config = dict(
    d_mlp=128,
    vocab_size=1024,
    attn_scale=0.177,
    bias='all',
    tie_embeddings=False,
    init='normal',
    warmup_steps=200,
    train_tokens=101300000,
    steps=4412,
    dataset='wikipedia_en',
)
Each number is 200 + 40 x the weight over its row's rms, rounded and kept within 0 to 999. Layers, rows and columns count from 0. The size before them is the row's rms in percent of the matrix's.

# q: layer 2 attention query, 96x64, rms 0.109, rows 0-31, columns 0-63
# k: layer 2 attention key, 96x64, rms 0.138, rows 0-31, columns 0-63
# v: layer 2 attention value, 96x64, rms 0.171, rows 0-20, columns 0-63
# o: layer 2 attention output (transposed), 96x64, rms 0.159, rows 0-19, columns 0-63
q0,042,120,195,145,197,169,153,174,149,220,245,140,141,145,209,163,179,160,156,129,188,222,184,147,120,181,152,160,273,144,169,103,189,156,138,181,172,193,195,184,166,189,145,185,209,139,199,152,203,175,152,203,214,160,200,137,187,227,194,184,190,177,160,183,205
k0,026,212,211,257,198,191,262,225,219,248,192,244,278,230,170,269,257,125,217,244,223,258,278,109,187,234,195,203,186,156,244,213,168,215,158,216,149,256,213,224,269,236,262,185,202,224,150,180,280,202,221,246,215,201,179,173,200,195,170,235,211,158,170,153,235
q1,106,235,227,275,218,216,262,223,185,242,277,138,170,204,254,208,228,252,214,188,240,248,243,282,167,224,194,182,290,211,231,169,243,229,197,250,268,219,208,171,224,242,205,239,205,153,264,183,199,189,109,210,193,166,218,186,192,254,237,173,237,253,235,203,259
k1,055,152,204,199,263,267,183,206,205,236,221,208,156,221,181,154,168,166,168,181,225,254,212,129,196,151,199,108,232,191,128,196,278,205,217,142,193,179,228,170,199,121,228,173,258,249,200,151,258,210,200,264,205,135,261,213,235,158,249,199,226,211,126,207,197
q2,041,176,96,122,137,158,179,179,173,177,133,201,198,183,162,158,173,211,173,197,134,155,153,193,178,241,158,201,174,180,185,176,156,151,130,165,208,174,178,182,170,184,156,177,185,195,164,226,123,191,177,160,163,195,181,159,119,183,166,153,141,153,171,144,141
k2,024,178,88,127,198,235,159,202,145,229,262,139,215,210,185,213,243,242,144,192,309,187,207,217,213,279,215,177,279,232,138,196,162,231,151,200,174,236,177,168,211,224,274,236,213,143,232,177,192,223,179,220,197,170,185,229,153,201,199,208,205,179,202,139,229
q3,076,224,256,238,143,178,194,236,229,139,170,237,261,194,222,238,239,226,261,252,244,162,176,255,260,220,261,254,156,197,235,237,151,180,249,250,178,188,177,256,146,232,235,230,166,209,183,268,189,235,254,155,243,283,178,228,204,229,172,222,168,179,237,254,178
k3,041,146,158,186,157,176,235,176,158,169,239,112,199,188,207,160,198,241,208,189,159,201,211,274,164,200,215,120,257,142,215,164,170,227,178,225,247,191,204,134,210,199,208,174,211,107,266,175,203,143,101,160,130,167,185,178,223,247,237,162,244,234,198,206,216
q4,034,174,200,25,123,143,201,193,190,125,169,213,189,170,201,213,214,169,223,232,122,201,174,243,242,224,240,222,158,207,219,193,163,199,207,199,202,173,129,196,141,166,230,178,182,187,180,196,198,194,220,142,149,180,148,190,189,212,147,199,147,201,216,163,130
k4,040,236,238,240,209,287,245,224,181,221,246,232,172,214,237,237,221,233,252,260,267,248,216,219,217,226,230,223,274,263,174,180,232,238,178,227,255,249,204,179,238,189,256,260,256,229,228,236,234,248,219,229,202,216,267,241,268,221,226,208,259,253,230,215,263
q5,053,195,221,264,168,185,137,190,251,136,172,233,268,175,218,223,232,208,226,162,196,127,171,209,233,211,222,242,120,193,254,218,131,157,212,257,164,174,207,278,138,240,210,199,179,211,182,275,213,208,241,153,252,253,165,214,234,205,149,213,136,140,221,244,182
k5,043,199,212,231,188,190,265,248,226,196,241,166,189,169,269,235,254,209,217,218,246,265,188,320,168,212,195,180,294,185,249,137,225,195,198,280,207,207,213,187,219,233,283,206,219,137,243,191,203,211,115,186,203,183,184,178,170,254,228,160,229,217,189,217,262
q6,039,235,249,248,181,206,224,207,260,203,234,208,211,253,245,285,193,235,221,220,175,240,217,283,195,248,216,274,254,266,267,229,205,244,209,253,236,218,197,249,210,236,234,301,236,183,230,245,213,215,193,215,231,214,217,197,221,257,221,223,193,207,312,220,218
k6,030,179,160,89,215,222,171,100,139,159,187,148,140,184,192,188,138,216,189,275,193,172,121,186,183,126,182,170,204,208,129,216,189,165,147,200,188,230,212,203,170,130,179,212,175,258,156,170,192,185,223,194,227,175,257,256,155,204,185,199,236,197,188,180,258
q7,055,233,176,164,180,149,248,163,132,260,274,159,158,185,222,221,203,254,198,170,188,260,231,249,132,209,194,170,266,169,202,179,246,207,143,287,250,188,165,164,211,227,153,252,213,163,244,151,197,162,126,206,155,203,245,147,181,248,203,174,232,246,182,197,241
k7,038,201,208,323,245,248,179,221,130,213,221,227,207,178,196,222,166,237,168,213,251,193,265,116,185,208,221,141,234,220,165,242,262,227,208,210,177,224,245,197,227,165,261,184,254,240,161,185,237,165,194,233,202,236,282,221,210,140,239,263,231,229,148,230,236
q8,048,204,165,199,245,241,173,183,205,204,148,247,204,217,165,202,158,163,185,249,186,197,222,82,256,195,211,183,166,213,166,276,220,224,207,127,147,223,224,208,218,173,244,123,239,294,147,195,244,215,275,226,173,222,206,238,231,132,194,236,242,203,131,174,195
k8,028,173,177,146,155,185,151,224,139,171,185,217,260,226,123,158,233,159,181,216,124,162,146,197,177,238,231,217,168,237,242,219,161,250,136,147,237,182,169,240,215,223,190,178,163,168,178,212,132,166,227,127,162,238,169,206,148,234,150,223,144,171,220,137,137
q9,050,216,170,248,113,180,226,165,202,146,162,156,225,178,260,227,256,251,269,231,186,162,175,321,184,274,260,231,189,195,249,203,148,171,195,260,224,222,152,213,172,248,233,211,156,179,226,236,160,210,177,157,208,237,171,183,178,278,203,182,177,170,229,230,192
k9,039,135,261,233,211,267,217,246,155,233,260,131,197,171,228,184,171,223,218,149,223,225,196,207,220,160,169,181,296,203,210,124,247,181,173,159,238,221,263,152,208,196,237,203,238,191,220,202,195,139,113,209,216,169,261,167,196,184,262,148,261,256,212,176,231
q10,059,207,188,240,167,240,167,202,230,116,112,272,248,187,179,206,208,188,213,256,227,151,183,191,266,191,233,230,125,241,175,214,167,157,235,166,154,160,225,244,172,174,257,152,201,270,130,253,198,227,295,170,211,237,182,237,205,162,195,236,204,163,171,233,181
k10,041,192,176,105,135,222,220,170,264,214,213,209,191,224,192,227,226,273,233,150,186,222,190,304,204,252,176,244,180,213,292,140,155,198,184,229,218,184,141,204,219,220,194,208,228,148,195,229,210,175,177,141,227,185,172,111,163,254,214,109,169,209,202,220,226
q11,050,191,204,200,235,208,209,207,147,298,254,142,135,183,161,199,225,196,158,159,235,236,251,202,167,152,158,140,282,177,139,142,247,199,158,195,226,219,220,145,236,167,190,198,263,215,205,143,208,210,146,270,185,124,230,189,225,216,227,187,279,211,189,183,243
k11,035,186,138,157,206,210,171,176,249,208,121,245,147,134,133,158,153,211,175,179,225,188,180,99,204,201,205,211,156,186,215,159,202,156,138,159,136,204,226,197,192,158,208,96,225,174,137,219,214,213,263,183,232,186,167,161,170,185,169,166,186,163,118,208,234
q12,052,225,195,244,144,188,209,197,211,176,187,208,249,220,204,211,274,214,257,203,244,138,146,266,188,263,262,251,188,211,267,227,162,198,204,260,183,206,167,249,137,253,236,206,192,146,212,248,174,217,219,135,268,261,173,196,156,273,165,217,150,138,236,233,196
k12,035,161,240,160,246,197,248,202,144,230,288,194,191,197,242,201,217,281,284,230,220,275,225,316,185,209,198,182,230,189,241,156,210,209,191,224,256,219,196,123,229,209,265,200,212,198,234,178,204,168,112,209,245,180,194,196,186,217,223,191,266,233,229,200,259
q13,088,262,241,258,173,216,201,243,252,175,161,288,248,228,202,257,233,226,258,255,260,170,191,229,260,227,243,260,139,258,231,247,163,200,234,234,184,181,203,263,189,222,235,241,197,249,196,265,208,231,266,184,237,270,199,236,226,212,206,229,186,186,233,250,173
k13,045,167,180,173,110,163,246,153,197,168,268,157,167,149,240,234,218,266,177,167,207,228,215,308,156,208,199,168,244,154,213,139,207,202,157,262,233,189,183,149,182,219,224,170,153,142,250,173,193,185,106,155,207,204,162,176,183,226,209,134,214,223,212,234,229
q14,054,169,216,168,105,167,185,183,177,100,165,206,253,148,229,167,227,192,232,195,216,164,168,248,202,210,225,200,150,132,218,151,115,171,142,223,155,162,135,227,135,228,208,203,169,165,162,235,166,176,197,141,185,245,180,171,159,235,159,164,147,143,213,219,161
k14,031,177,182,220,223,157,216,237,219,196,243,213,150,179,193,199,195,215,179,170,286,241,266,262,125,217,226,177,247,232,257,157,235,221,205,299,218,187,215,201,209,217,246,227,251,208,238,200,325,156,178,227,212,187,231,169,169,229,188,198,239,268,185,251,277
q15,040,233,250,249,168,198,229,192,205,188,241,198,257,219,233,275,252,220,275,273,166,223,198,238,244,250,226,246,237,227,246,263,137,225,311,243,199,218,159,194,187,248,214,200,116,137,228,235,177,194,200,160,187,262,189,223,208,240,201,201,206,193,266,219,194
k15,034,100,229,151,206,227,258,237,180,216,293,95,196,233,155,161,176,224,191,218,205,269,241,223,170,188,178,164,249,203,206,149,250,222,198,204,247,197,219,157,130,175,190,247,243,156,266,129,170,208,171,209,177,149,214,206,212,194,163,242,229,246,165,214,170
q16,043,192,181,149,126,166,260,211,175,121,201,140,205,149,266,181,273,249,193,167,244,180,187,309,144,214,230,170,237,192,217,166,177,123,189,266,220,199,166,186,174,214,219,238,170,172,229,197,148,217,130,171,228,192,190,146,156,262,200,190,201,176,205,228,247
k16,034,190,216,109,200,177,249,148,174,203,245,147,142,180,152,195,189,217,172,105,243,280,237,159,204,144,161,162,244,178,182,168,204,165,255,155,218,211,232,130,250,149,207,164,203,177,188,197,233,196,152,233,246,103,171,133,217,177,198,191,232,206,174,167,221
q17,117,222,231,271,268,244,241,231,207,295,252,192,162,237,229,220,200,233,186,220,255,264,259,183,197,204,191,170,283,238,189,220,262,244,218,186,253,249,244,178,264,199,201,232,253,215,245,165,229,232,188,272,202,174,253,223,226,206,257,231,257,247,203,212,235
k17,057,253,178,224,226,227,146,186,214,230,134,252,238,219,138,230,194,179,204,228,233,118,194,129,242,188,217,234,134,181,173,320,171,194,186,155,159,250,218,260,222,198,159,214,157,224,178,218,180,238,293,219,204,233,197,223,215,169,181,255,153,147,189,213,147
q18,070,177,188,192,251,244,144,216,224,234,163,248,181,178,156,209,159,129,145,184,211,182,216,76,225,164,170,179,184,209,171,201,239,193,227,110,146,195,253,207,227,143,168,161,252,280,147,196,219,223,274,258,218,178,219,206,239,148,193,241,209,187,142,196,202
k18,051,228,119,171,135,166,194,192,226,197,144,229,254,201,184,198,230,185,200,230,179,141,138,222,207,261,205,250,135,212,237,247,132,158,225,208,165,181,152,248,173,229,158,213,161,157,154,278,142,190,238,158,205,239,129,160,169,259,194,236,136,158,208,183,169
q19,032,222,235,259,234,163,232,298,201,262,248,192,160,261,239,227,195,199,195,187,206,287,204,188,153,166,215,215,264,245,253,205,236,236,220,281,231,228,224,225,212,246,211,272,229,201,271,184,292,212,207,232,178,216,267,230,204,219,232,194,211,263,214,213,243
k19,034,276,301,340,217,238,202,264,195,226,211,218,224,229,256,206,248,200,198,239,231,205,278,176,219,199,231,167,220,195,273,272,218,254,191,193,210,272,197,220,204,248,275,189,214,237,195,182,214,220,199,221,192,243,194,252,217,189,174,252,219,200,219,206,231
q20,053,154,184,56,146,145,201,123,161,142,211,143,171,159,198,171,193,194,216,188,136,201,173,233,144,189,188,181,199,137,192,140,163,174,138,221,201,160,146,176,186,179,197,208,164,167,207,169,189,144,137,150,183,168,176,167,147,235,184,131,180,223,201,197,199
k20,028,159,141,155,217,194,199,337,141,225,220,231,152,134,161,209,184,158,192,179,168,279,180,179,142,167,205,162,211,252,139,156,219,169,165,158,182,205,251,201,209,179,168,199,228,269,203,136,247,253,205,236,149,190,239,224,187,219,228,161,156,204,145,203,213
q21,064,188,165,185,246,251,128,163,205,244,142,229,192,195,137,176,166,121,158,197,224,164,176,70,227,167,175,222,184,191,161,211,202,175,188,93,139,205,211,209,233,146,146,172,225,237,174,188,184,203,271,250,188,182,192,225,229,145,192,251,187,180,168,178,168
k21,059,252,194,177,144,221,169,191,249,154,141,249,259,199,234,226,210,200,214,248,119,130,131,207,238,250,233,246,140,170,264,265,162,173,207,230,176,192,160,231,167,241,170,193,128,190,188,281,175,190,246,167,220,250,181,189,199,247,143,207,169,190,258,215,182
q22,078,200,183,189,190,171,246,157,151,214,265,130,171,196,258,174,217,251,215,191,195,230,209,282,134,219,170,167,272,180,197,140,215,224,165,265,277,198,185,150,207,217,202,216,169,131,237,150,177,148,104,195,167,161,199,161,161,240,226,133,224,233,239,185,217
k22,048,156,174,161,259,208,158,223,213,221,192,203,159,187,169,145,112,175,166,133,195,206,222,116,195,140,191,152,185,228,118,142,232,163,161,170,166,182,238,159,215,147,157,161,202,275,190,137,213,206,190,252,191,157,246,191,200,109,235,229,220,210,148,223,182
q23,075,217,252,291,242,244,238,229,219,271,261,181,200,206,260,202,229,254,221,231,264,250,241,234,182,221,192,172,288,238,241,186,251,243,219,228,257,236,219,179,250,211,236,208,237,209,263,185,223,219,180,250,224,177,273,210,188,243,234,228,273,236,214,199,256
k23,045,206,214,222,237,232,151,246,226,266,239,237,188,246,169,232,196,190,194,232,271,246,247,120,218,242,194,227,302,227,251,227,222,228,181,114,177,204,211,209,199,151,255,187,270,223,206,194,226,246,229,253,262,166,233,162,251,157,224,224,237,206,131,173,169
q24,060,200,161,169,247,210,184,174,164,260,228,155,120,198,170,146,131,217,162,194,148,225,227,116,165,180,158,141,266,167,142,230,252,225,158,167,213,181,217,155,228,199,144,138,210,195,192,150,174,139,157,234,156,137,223,177,166,182,190,181,250,225,172,131,187
k24,034,178,242,209,264,216,125,251,210,181,183,232,253,260,126,196,207,210,149,239,231,236,206,124,264,239,222,263,191,171,177,266,210,236,235,118,160,202,202,278,254,232,213,209,188,174,155,229,186,192,264,207,209,208,163,280,226,184,215,241,155,201,184,193,144
q25,106,250,251,304,251,267,214,258,223,244,220,233,206,262,216,266,225,229,218,236,231,226,230,164,231,214,222,228,237,244,223,265,239,242,245,191,229,248,261,217,245,222,232,215,236,250,214,209,257,249,238,259,228,214,232,264,252,193,219,242,239,232,199,213,238
k25,041,210,229,252,199,189,144,185,223,202,123,209,277,164,219,209,187,181,247,227,242,163,181,159,274,210,241,265,167,215,197,221,169,208,189,238,179,220,186,247,209,262,137,280,143,215,192,259,150,200,284,196,244,269,195,233,228,222,148,195,121,178,180,258,186
q26,056,203,242,173,192,201,247,205,185,204,275,138,185,234,260,202,209,255,228,180,162,254,216,312,161,203,188,200,249,226,250,188,224,237,195,277,285,198,176,163,203,240,243,243,181,123,266,193,208,183,122,198,184,163,191,181,173,244,210,165,224,266,250,183,229
k26,038,193,185,186,279,208,143,199,195,221,163,186,149,199,196,153,117,147,170,213,204,203,236,110,227,150,190,179,213,223,133,190,221,188,169,156,196,234,215,176,209,136,195,196,246,312,171,162,186,239,232,246,145,167,226,254,243,113,193,203,248,234,156,198,159
q27,066,236,206,259,268,237,244,231,186,280,261,191,196,214,225,244,217,234,199,197,220,260,277,189,176,205,185,192,261,227,215,203,268,238,193,227,242,255,249,167,273,204,180,219,247,229,230,146,265,234,184,272,194,190,246,213,265,208,262,222,245,235,235,195,264
k27,042,172,176,139,191,233,109,179,190,248,154,249,228,173,182,157,199,177,186,227,201,123,125,100,195,162,148,252,181,186,148,182,150,151,194,167,136,199,219,223,153,187,140,217,212,248,153,184,166,135,250,215,230,222,178,171,140,192,176,210,139,170,164,193,195
q28,039,207,170,171,125,208,256,229,134,111,193,136,191,172,263,200,238,210,222,217,200,226,193,304,177,224,206,198,234,216,241,106,209,163,160,236,234,160,149,175,157,233,209,160,209,136,225,212,170,193,139,152,157,197,137,196,204,256,168,150,218,238,241,200,193
k28,038,187,222,93,229,277,235,244,231,198,252,229,198,201,200,173,176,213,156,167,182,259,233,160,236,209,204,193,241,233,248,166,260,260,215,192,237,167,213,205,217,218,260,252,293,173,228,240,254,135,200,245,200,196,273,199,219,216,252,214,273,247,224,222,242
q29,025,146,206,163,180,174,212,153,172,257,234,217,210,182,249,232,225,236,236,144,173,223,156,193,132,198,160,204,175,219,261,162,174,176,227,192,246,176,180,189,211,174,150,240,173,101,260,226,158,141,180,178,174,144,161,132,219,239,179,122,160,211,260,163,115
k29,031,213,163,177,173,230,161,206,116,163,113,142,235,176,155,190,123,164,216,179,146,192,207,157,193,139,184,172,206,162,206,126,195,144,132,191,150,175,156,228,176,146,162,167,139,212,178,139,123,192,183,209,127,136,164,215,184,211,171,160,197,187,183,214,181
q30,039,225,206,128,119,174,183,219,219,123,136,245,280,175,201,211,222,232,249,208,173,173,141,208,217,225,260,263,103,187,233,216,136,147,190,194,169,181,162,216,175,209,193,197,181,168,167,263,163,217,223,139,187,254,186,209,151,202,193,150,134,159,218,228,154
k30,031,144,230,178,168,215,169,116,110,147,209,154,212,163,197,159,139,241,179,165,155,153,243,219,226,183,192,209,147,171,191,169,193,173,228,239,219,184,135,146,166,151,133,187,140,165,178,188,178,165,172,171,203,160,200,186,102,250,173,146,131,198,242,233,202
q31,063,170,167,133,238,196,214,140,158,256,226,143,140,185,184,148,177,195,155,178,176,244,237,182,168,199,147,127,277,133,166,155,249,211,156,162,207,232,186,131,224,145,174,182,238,170,191,131,196,202,137,250,200,107,217,168,154,197,192,197,232,178,187,170,215
k31,043,195,144,110,212,240,178,170,218,214,164,281,197,194,183,244,168,193,211,231,229,142,167,101,210,204,181,222,147,272,204,278,168,179,180,154,153,210,187,236,231,175,172,167,200,244,154,208,223,283,293,197,218,205,239,205,156,179,166,241,205,154,187,159,148
v0,101,185,139,189,180,167,183,225,197,250,227,214,207,178,202,155,283,181,184,251,215,161,179,186,211,201,180,141,208,193,77,219,69,222,188,243,238,250,227,219,188,208,257,219,190,154,266,178,118,159,181,204,210,212,257,198,219,243,212,219,125,171,212,223,205
o0,115,186,159,166,202,208,195,224,211,142,217,224,132,224,227,244,121,241,220,170,138,224,224,232,149,148,152,249,199,250,303,232,180,162,251,219,239,213,248,204,225,175,125,207,202,214,243,233,212,215,228,202,187,214,241,182,177,218,214,129,182,317,201,137,221
v1,087,229,170,250,192,176,227,227,244,206,232,153,221,177,232,179,274,172,208,259,204,220,175,176,108,245,179,234,261,180,266,238,234,136,177,217,277,239,228,195,246,227,95,234,181,176,208,167,177,212,210,193,207,273,142,199,154,188,201,201,159,205,177,102,197
o1,095,207,234,199,273,166,181,184,167,251,255,181,161,193,260,204,189,210,153,168,187,248,187,308,166,183,185,204,210,194,257,178,229,275,198,255,222,205,156,214,249,234,150,266,190,153,198,190,227,157,148,237,269,124,222,204,166,251,208,219,180,163,267,250,144
v2,100,213,200,156,168,228,183,212,144,216,136,209,206,180,102,218,191,221,187,151,166,157,192,218,237,220,102,234,184,246,153,175,190,209,294,172,129,188,223,174,207,246,289,189,136,234,189,131,165,204,178,196,182,185,215,162,224,211,162,182,215,216,117,248,258
o2,124,201,133,266,149,236,225,246,168,150,192,241,231,195,184,179,210,202,252,213,233,207,260,115,168,168,247,139,185,231,184,248,164,203,176,195,201,164,233,227,143,191,239,163,224,265,209,178,260,202,182,190,98,274,163,253,251,166,256,185,192,269,198,186,182
v3,088,216,184,248,236,191,260,182,215,217,267,102,151,228,250,193,221,183,238,232,161,237,220,192,150,203,202,119,206,188,238,199,196,89,148,197,261,263,195,158,201,177,105,185,187,209,196,203,184,210,138,196,210,186,134,220,189,182,251,217,163,198,237,119,185
o3,092,176,211,170,307,198,138,179,215,265,231,179,170,194,200,215,177,204,144,149,189,208,248,200,193,164,134,227,237,153,235,115,222,184,206,195,172,257,234,205,288,200,131,253,200,134,183,202,236,223,190,242,235,133,239,168,181,234,217,187,186,104,183,234,207
v4,083,231,226,262,229,208,150,180,190,221,170,250,190,260,185,200,146,208,188,228,170,192,185,226,213,266,171,211,117,190,214,259,254,232,189,232,198,209,166,249,208,211,310,196,180,201,191,157,161,233,203,200,187,241,283,141,170,245,128,125,220,168,214,228,295
o4,092,167,197,170,120,239,264,237,188,182,212,209,193,181,232,211,219,266,237,239,244,160,179,269,159,192,233,118,212,223,165,147,160,238,215,152,276,127,262,179,153,192,265,177,212,210,254,169,198,171,200,186,126,170,183,223,183,208,294,177,177,254,191,199,173
v5,091,140,182,208,241,216,216,184,220,157,205,201,175,135,214,231,144,219,198,131,197,208,264,219,210,112,184,214,248,155,199,138,179,165,225,148,185,242,284,151,187,135,222,148,230,212,175,130,249,202,230,163,218,145,177,257,265,147,241,227,266,234,172,211,195
o5,094,153,293,236,251,238,177,240,202,225,161,245,209,173,202,183,180,180,232,206,244,195,181,112,214,119,200,224,146,219,195,175,236,186,200,133,171,143,238,243,216,157,170,204,251,296,161,220,217,261,248,259,260,199,228,197,215,121,211,234,203,202,166,219,158
v6,106,227,169,200,165,200,171,213,226,116,203,219,230,203,190,162,184,141,227,148,150,183,235,195,264,181,268,176,162,209,191,212,149,149,144,163,178,218,215,197,72,214,242,130,156,255,160,199,193,234,241,109,238,215,193,272,241,149,197,211,224,193,195,197,157
o6,117,207,279,203,198,220,203,212,230,195,184,286,270,269,207,210,192,235,260,198,212,213,222,249,215,179,229,281,172,202,290,209,209,131,248,236,156,185,208,225,216,200,158,252,193,212,226,290,263,236,246,197,273,258,198,167,257,188,222,208,197,149,222,251,195
v7,080,150,277,181,240,200,235,194,179,262,222,205,170,167,234,225,204,222,171,136,203,257,255,260,182,221,165,181,225,247,206,175,256,219,257,237,207,124,232,109,233,172,183,217,195,188,226,156,263,239,132,285,212,159,194,188,239,164,203,173,262,244,186,236,247
o7,103,226,173,240,236,240,173,214,208,219,172,251,149,217,236,208,205,205,207,256,243,236,265,82,209,181,198,140,234,230,136,264,215,229,186,152,216,175,235,195,212,164,225,169,239,295,198,161,246,194,219,302,137,222,230,195,227,161,234,197,267,229,192,188,221
v8,080,173,187,232,160,161,188,220,204,216,230,198,237,179,190,144,220,170,188,133,255,177,213,123,202,180,222,205,228,235,202,169,199,175,215,142,195,162,202,133,181,199,147,150,237,170,220,123,217,225,208,254,285,83,249,150,170,167,232,203,258,269,127,218,193
o8,083,267,301,206,199,211,200,219,183,257,228,240,229,283,182,189,187,197,194,178,234,202,250,219,167,222,198,217,159,188,183,273,251,203,192,270,95,239,196,275,220,220,197,245,257,211,191,168,187,237,182,274,197,247,211,261,233,149,210,264,198,136,207,214,213
v9,128,212,177,228,148,213,192,228,239,126,193,229,258,181,190,154,218,109,242,212,217,135,174,168,228,183,292,232,147,200,169,160,126,135,209,167,186,199,201,262,168,224,210,196,221,222,156,200,210,226,275,119,208,224,202,246,231,140,215,233,136,160,182,192,140
o9,125,206,240,182,198,116,189,195,187,163,190,197,246,187,194,205,219,189,202,164,201,197,162,268,204,201,217,280,131,195,263,212,176,159,195,255,144,207,140,298,193,229,136,235,161,144,186,266,202,220,211,152,263,228,181,169,183,230,165,216,105,130,243,229,176
v10,138,199,195,241,209,229,224,243,261,250,251,183,210,238,258,213,286,144,293,233,167,227,175,207,183,260,216,168,254,188,240,247,193,180,162,220,280,312,165,188,184,232,153,182,171,197,175,139,196,185,182,197,268,200,190,184,142,207,237,182,197,204,224,129,197
o10,166,186,262,189,241,164,244,223,164,216,250,190,156,226,229,228,158,201,181,164,201,267,250,254,148,156,166,210,208,193,249,144,246,163,209,270,177,194,171,210,236,187,95,257,199,176,244,230,253,235,172,242,251,138,228,143,178,271,194,202,148,145,217,244,210
v11,067,222,235,72,275,200,216,233,208,180,193,132,225,72,185,198,209,177,172,222,247,164,153,96,157,169,209,182,187,200,242,171,142,192,170,176,175,195,218,174,249,220,166,263,197,188,212,184,208,236,236,248,197,226,204,178,222,248,193,260,165,169,206,232,206
o11,067,164,173,229,264,193,191,207,166,198,207,181,235,164,206,214,230,199,150,185,223,194,232,230,215,221,137,210,187,177,234,274,134,199,213,204,101,310,184,265,208,232,218,174,200,109,138,167,139,250,199,167,159,194,179,245,237,282,223,240,164,155,209,202,167
v12,110,211,211,201,139,141,161,186,212,201,193,241,217,245,221,156,197,221,181,262,200,205,156,210,164,228,202,239,151,246,227,280,161,183,147,247,205,177,122,259,178,258,160,221,136,184,217,273,167,192,234,188,242,242,171,148,126,225,146,161,97,187,190,181,175
o12,117,241,164,213,177,192,260,173,232,184,235,167,206,260,220,206,242,263,189,199,199,188,175,324,194,275,191,243,233,191,229,189,219,234,233,273,248,246,166,198,187,253,222,238,173,109,263,230,168,149,157,138,203,195,184,236,149,253,211,206,209,209,245,240,249
v13,090,260,223,171,186,191,210,175,199,229,145,238,216,218,164,181,186,215,163,200,142,205,260,171,180,260,121,241,197,177,213,306,166,224,214,248,226,206,157,228,266,235,187,206,97,126,216,261,204,208,157,217,209,233,252,145,187,287,155,152,225,203,195,206,208
o13,108,204,130,244,151,230,209,240,195,223,235,147,186,207,221,165,227,267,194,171,175,204,195,239,179,245,211,115,283,223,202,206,185,259,169,151,295,229,255,176,160,195,268,164,196,169,218,162,197,181,141,147,128,172,155,229,171,215,259,229,224,274,219,181,201
v14,087,147,217,150,240,180,271,222,221,222,201,167,195,135,189,194,257,189,196,152,245,221,266,193,236,167,271,138,238,211,177,190,214,288,152,210,244,169,224,180,154,146,144,235,251,174,215,158,217,205,207,223,170,157,156,268,222,170,277,278,220,214,242,155,193
o14,096,186,261,215,234,201,191,120,197,255,198,213,157,194,158,221,166,135,168,246,196,202,155,148,196,188,139,238,217,160,170,269,177,181,251,186,146,212,135,158,267,212,127,230,193,136,195,231,113,233,224,246,270,202,247,187,245,237,164,218,196,143,175,184,172
v15,084,74,197,179,204,181,208,189,199,143,190,181,248,174,170,140,192,70,224,171,199,201,150,188,219,195,219,190,178,160,154,143,193,208,234,159,204,212,140,187,161,182,230,231,227,216,201,210,266,207,183,205,261,197,193,222,137,161,226,249,192,150,116,264,160
o15,091,232,188,228,204,199,198,195,196,147,113,181,212,202,165,221,221,190,168,221,196,218,212,184,298,224,212,206,175,202,220,264,238,149,225,215,170,265,137,287,161,180,150,156,164,243,153,283,212,203,250,172,267,221,212,214,201,247,113,233,179,143,227,257,245
v16,097,205,185,178,169,153,197,232,215,292,224,184,176,202,201,246,199,213,182,179,107,305,185,220,190,224,226,206,321,224,217,227,159,233,184,223,231,206,184,135,207,214,234,209,169,158,172,215,210,185,169,245,185,149,187,182,179,262,135,200,200,223,251,84,182
o16,101,243,105,219,245,210,272,199,216,228,219,187,155,252,200,165,190,276,182,220,164,225,199,191,156,208,155,236,211,239,232,155,243,147,215,213,204,254,228,160,262,201,117,163,190,187,278,187,231,161,162,138,164,139,166,181,223,160,222,168,202,250,148,154,259
v17,093,179,210,222,169,179,179,199,202,235,166,238,223,243,197,241,130,251,150,219,170,219,156,269,133,165,137,180,198,217,181,159,147,173,306,277,188,141,223,206,284,192,193,209,175,148,253,219,212,218,198,246,266,198,232,209,247,224,153,211,112,173,202,215,176
o17,118,190,86,175,185,230,203,243,262,175,164,219,204,226,249,157,213,246,180,184,194,219,222,165,229,262,157,227,243,261,234,176,206,252,173,169,249,174,231,191,183,244,247,164,234,239,199,201,230,159,229,161,116,240,198,204,124,221,210,151,236,303,219,184,257
v18,082,189,233,208,233,221,212,180,215,188,138,219,188,207,130,209,159,158,183,165,309,150,177,238,243,118,240,121,102,181,242,186,240,242,185,205,230,181,249,243,247,150,244,162,242,251,167,187,205,234,230,205,171,193,189,231,237,182,139,220,223,256,249,222,216
o18,091,186,206,174,116,234,174,243,210,207,127,275,234,178,211,209,211,197,232,245,240,196,194,85,236,209,204,221,201,192,173,214,121,275,177,131,165,123,217,239,188,207,244,220,252,209,204,247,169,203,232,193,126,218,201,210,213,233,226,183,198,241,245,239,110
v19,105,341,217,182,167,189,177,175,175,197,157,195,206,244,169,223,170,250,193,183,172,158,181,201,205,245,202,288,166,202,236,259,222,249,210,238,180,181,166,226,167,260,151,223,107,169,183,239,165,192,249,165,182,247,185,164,168,238,165,122,223,211,263,157,215
o19,095,219,233,210,131,200,292,161,194,233,271,174,240,216,201,185,263,214,241,198,219,215,201,308,181,280,245,147,239,193,167,191,194,228,171,242,218,159,166,106,174,257,276,196,195,143,247,159,169,201,142,188,169,172,179,182,205,253,218,228,219,202,214,175,186
v20,102,292,171,153,203,216,226,232,193,170,216,190,151,179,182,207,218,177,183,226,130,216,200,215,184,277,82,293,215,196,239,201,242,222,268,201,180,280,153,177,208,244,130,188,164,147,206,174,177,170,189,170,209,240,188,136,135,258,184,183,209,223,164,204,189